Weights of a small GPT-style language model, trained from scratch on English Wikipedia: 10 layers, 120M tokens.
Each number is 500 + 50 x the weight over its row's rms, rounded and kept within 0 to 999. Layers, rows and columns count from 0. Numbers have three digits each. The size before them is the row's rms in percent of the matrix's.

# o: layer 6 attention output (transposed), 64x64, rms 0.0833, rows 20-31, columns 0-63
# v: layer 6 attention value, 64x64, rms 0.0675, rows 21-31, columns 0-63
# q: layer 6 attention query, 64x64, rms 0.0671, rows 32-40, columns 0-63
# k: layer 6 attention key, 64x64, rms 0.0681, rows 32-39, columns 0-63
o20 086:447422573507490532548500486604535563527568526459505548465482440518483576497459541575511592495487472567590442490574525553519557542445482475490552435466483543555439458508521552481614472488441610
v21 110:501558486471505541498494539466553547575465462495554513363475572551572571617582449475538465578487541535484510397509466542579457501468422469451579470533535498475484522498488466580451543516554441
o21 106:435436459531516497466466393464452432487564552516473527532486486464453482480479602480450549503468456443537494516472521467377469499508553445540570491428533611441458503513441465385519472432457589
v22 113:465507449545466462542461390546502530518554470573477496492491538435467486386463543461501516459517472414574506401510536483544579533498522510545455650548466429495513447565525429476429532442457535
o22 109:568489461438521598551485581510565460419452505492573535484594444559492567516506464503486546519548522565537490551633452522460492486449455459468638492463475469546509581500518535547582469527511476
v23 097:561517477403597520506524547577517468558465477367507526495469501550450501409500447495419526499487461500515518531495396473473542505558556513520511517470594376533433476590545549510551515465576514
o23 118:490505511599456505492532506550428558411610589551522478500489453470630479574551505590512513562463510463477517513478540449476523560448435524518472491556487626475587460504526534559518523527489426
v24 112:581440570498467446445462557507473532490574560471465495465559510428432574462510521490552602521515536496488526462528541512571405436576478457558382433496521451479548451478454509508483562511458387
o24 106:411516469589509560511556486458533455488468387507479468507404508453577477528520451540466354463480437476524573529480484511474588623482461477525501537568499524506538478546489578519532441548564462
v25 102:502572495598470476461523448500410477511573450551538446425502496537504516459447488464521451509492580556555470459486472550540417434447373500539537587453557498486426471475574511526618465496545551
o25 094:481380495494513468566478555506602506476458547466483597590481531459513480533493520555510588459453456440439499473568451422500507509521565464484557415559514544473568559589461447561408492472455472
v26 107:497581485439496484426567476532503493404467517509612555399487511477425561465447446469473526423512457457485467518445570547540451511538504530420565541475552592499451488529452432413462509500573428
o26 095:517449553529460426518423455448475444544528445562508478510455521443537428486595583513452512598416573542594515424524494472464539490424529473501503534526517414457469522505526524554527466534382579
v27 094:418539486464518461582404478510480517472457416529504525489571532498536466604494508486538510446492586462484487543507424503501496513506411459483476575452488536330370446543528557546502488476509464
o27 098:556467574550536482499546499435551519537512563509491463569457533491469537472514405530490497528512433562526503465523595516489432474478498574444569431520509471600542623419418444519484573503531610
v28 099:394490545575497548452404561469535540527442610565539496491515477550513452447511491406488519477485433527582491494472546568458547581513587534493565514464513427414441483527568555427486525492515452
o28 087:547551476453542562609562436556477488422628454417465498515499501457428554572461483532505501511456573583550535542524531524538508509493508483464462551576463526599570548499476474592543489518485576
v29 107:458530554464524505484615497487533506486540469509491389479571508499607518415561457502533430543439622429503489469544485521472519551580556474432464580448590492436478569498458449472505511455444504
o29 115:600455468563436535543397485487458488534440606528496567471477556513467504551400491573478555505516397468452529511491546534546547468465412533539571458503491505582474469439543615505546480499463519
v30 092:488476507407580552520459478544516451523535498564528561479616430454431479518549544472473470615513478486564487503442488422457542542568471624487482578451499542508559542530563539574459434541516474
o30 105:532553541569398464467522483511446484457457549511546442602528578565547510502517458588458522448455565498554577504558561583484496488465574438486540422490442464470518459417463498441551608477492513
v31 095:544487475480569502424449485534543555459485497466537466424522477453558460557520489446490528485482536464597550396504573499499631471455451517537512545516563565495557517516576403438588567421448530
o31 100:483507563545479524591556512450388410472542514588499579530535514522449525383502496467470519506473548494475527557474458565487518515547549474482499486447454462498520431515421582557430425630481455
q32 118:463538545559447513509501551576463314538495462469487484544518550460555557470562570523507573546423501493577497487518423487513470390519454515468512449441576462564527568514522479539453502489564450
k32 112:439522555618469548498523547567494437536508444505522426534492512427563505471517545554488569545446489437557443493499524475518485401489498473432408349435495483505542590453560451523508457502556495
q33 097:420584509492387428534569507435498455475472444438582500488470413475537559454535471509470528496456514453546463496456650467443494462620537404563525498540501528506492504523561489497555459467472497
k33 094:470560479514448368536531453439490446527424376490483529543505443469550496474492482439496484606524473424479469531543533515451565548467574410492513495563580590484476548516519548457441461500575549
q34 106:582535504499450427387482503489490439624564487461536531472449485500545459481523525515459478557539520529493494503526572570453485607607447497533410445459550601436555519512462548455516482474523425
k34 102:509411466603490439398446458522572447542475490454574510513460497536489484525474502500420496510403501485520487551501578526516492612441479526476490471528509660478541453443448552444477567436495531
q35 113:553484448447532558459460505427476521519468489362498504537406560568557464456557533547518552526472527401495369491498493563514464482471542528541483604561523546412463540505473490503450406474481477
k35 114:588524450463552566508490453438471506550471602469438570582412504513550474530523584515459591513432503498465399465543500490606464495521535519511453504591529614444557447554459524506484477497500502
q36 112:515413520480488459507466475546472557512510489414608483441533517506518480458513371531466489425435490437430569527560467498502490608483456492514526530436397587461507487597538517566485523502402526
k36 118:542451530539444498537450507510493594552553554426573489448534439459500459499462461509433369470451427447483522498513434480447501520488526495573553484525503576499444450562515558638428433500440521
q37 131:466536468510571456477511390495450416491516479480442500503441527432526465485523480498483503512491443491606536583468469537451504540502615467492537466481530537329467538555480445472473518561508629
k37 135:467513456543570470437496430603510519524515505524522570496442523380520478515455496523479482489490468531550433529469535528441462489516538486580463503455507561394460577574399408459458435553527609
q38 110:456462446450520567547353506490486518503435531533524559458573490406419584467485523561509490479483532481573467464495543474446550454490393433487591433493462530485491535502388553466473483557531459
k38 114:434438491495505544527438543502511495455464502557474577563479483433474559462623449527369536469469481431503588415531543465453522468525445464522610496492563476481444436425528497528544562564535520
q39 111:478413578539574450480524490458523485504581586423521424470538463455506426485436491450545521539471519458503461469541523441551479451542446486480579493570553623506425573527513420524434559462500428
k39 110:400441589504477427463511537443492579435511573486557545471471485430529448498469517539603525529511387445468476364507476415532465536530454478530519457537528545478528478518535440487469561427452547
q40 117:521569497459446489491531503447470441590493482563505501514466478473379557558511414558567540472577483491505475481513516432553516563531493556509490474402471470419541588502474456427426567479410598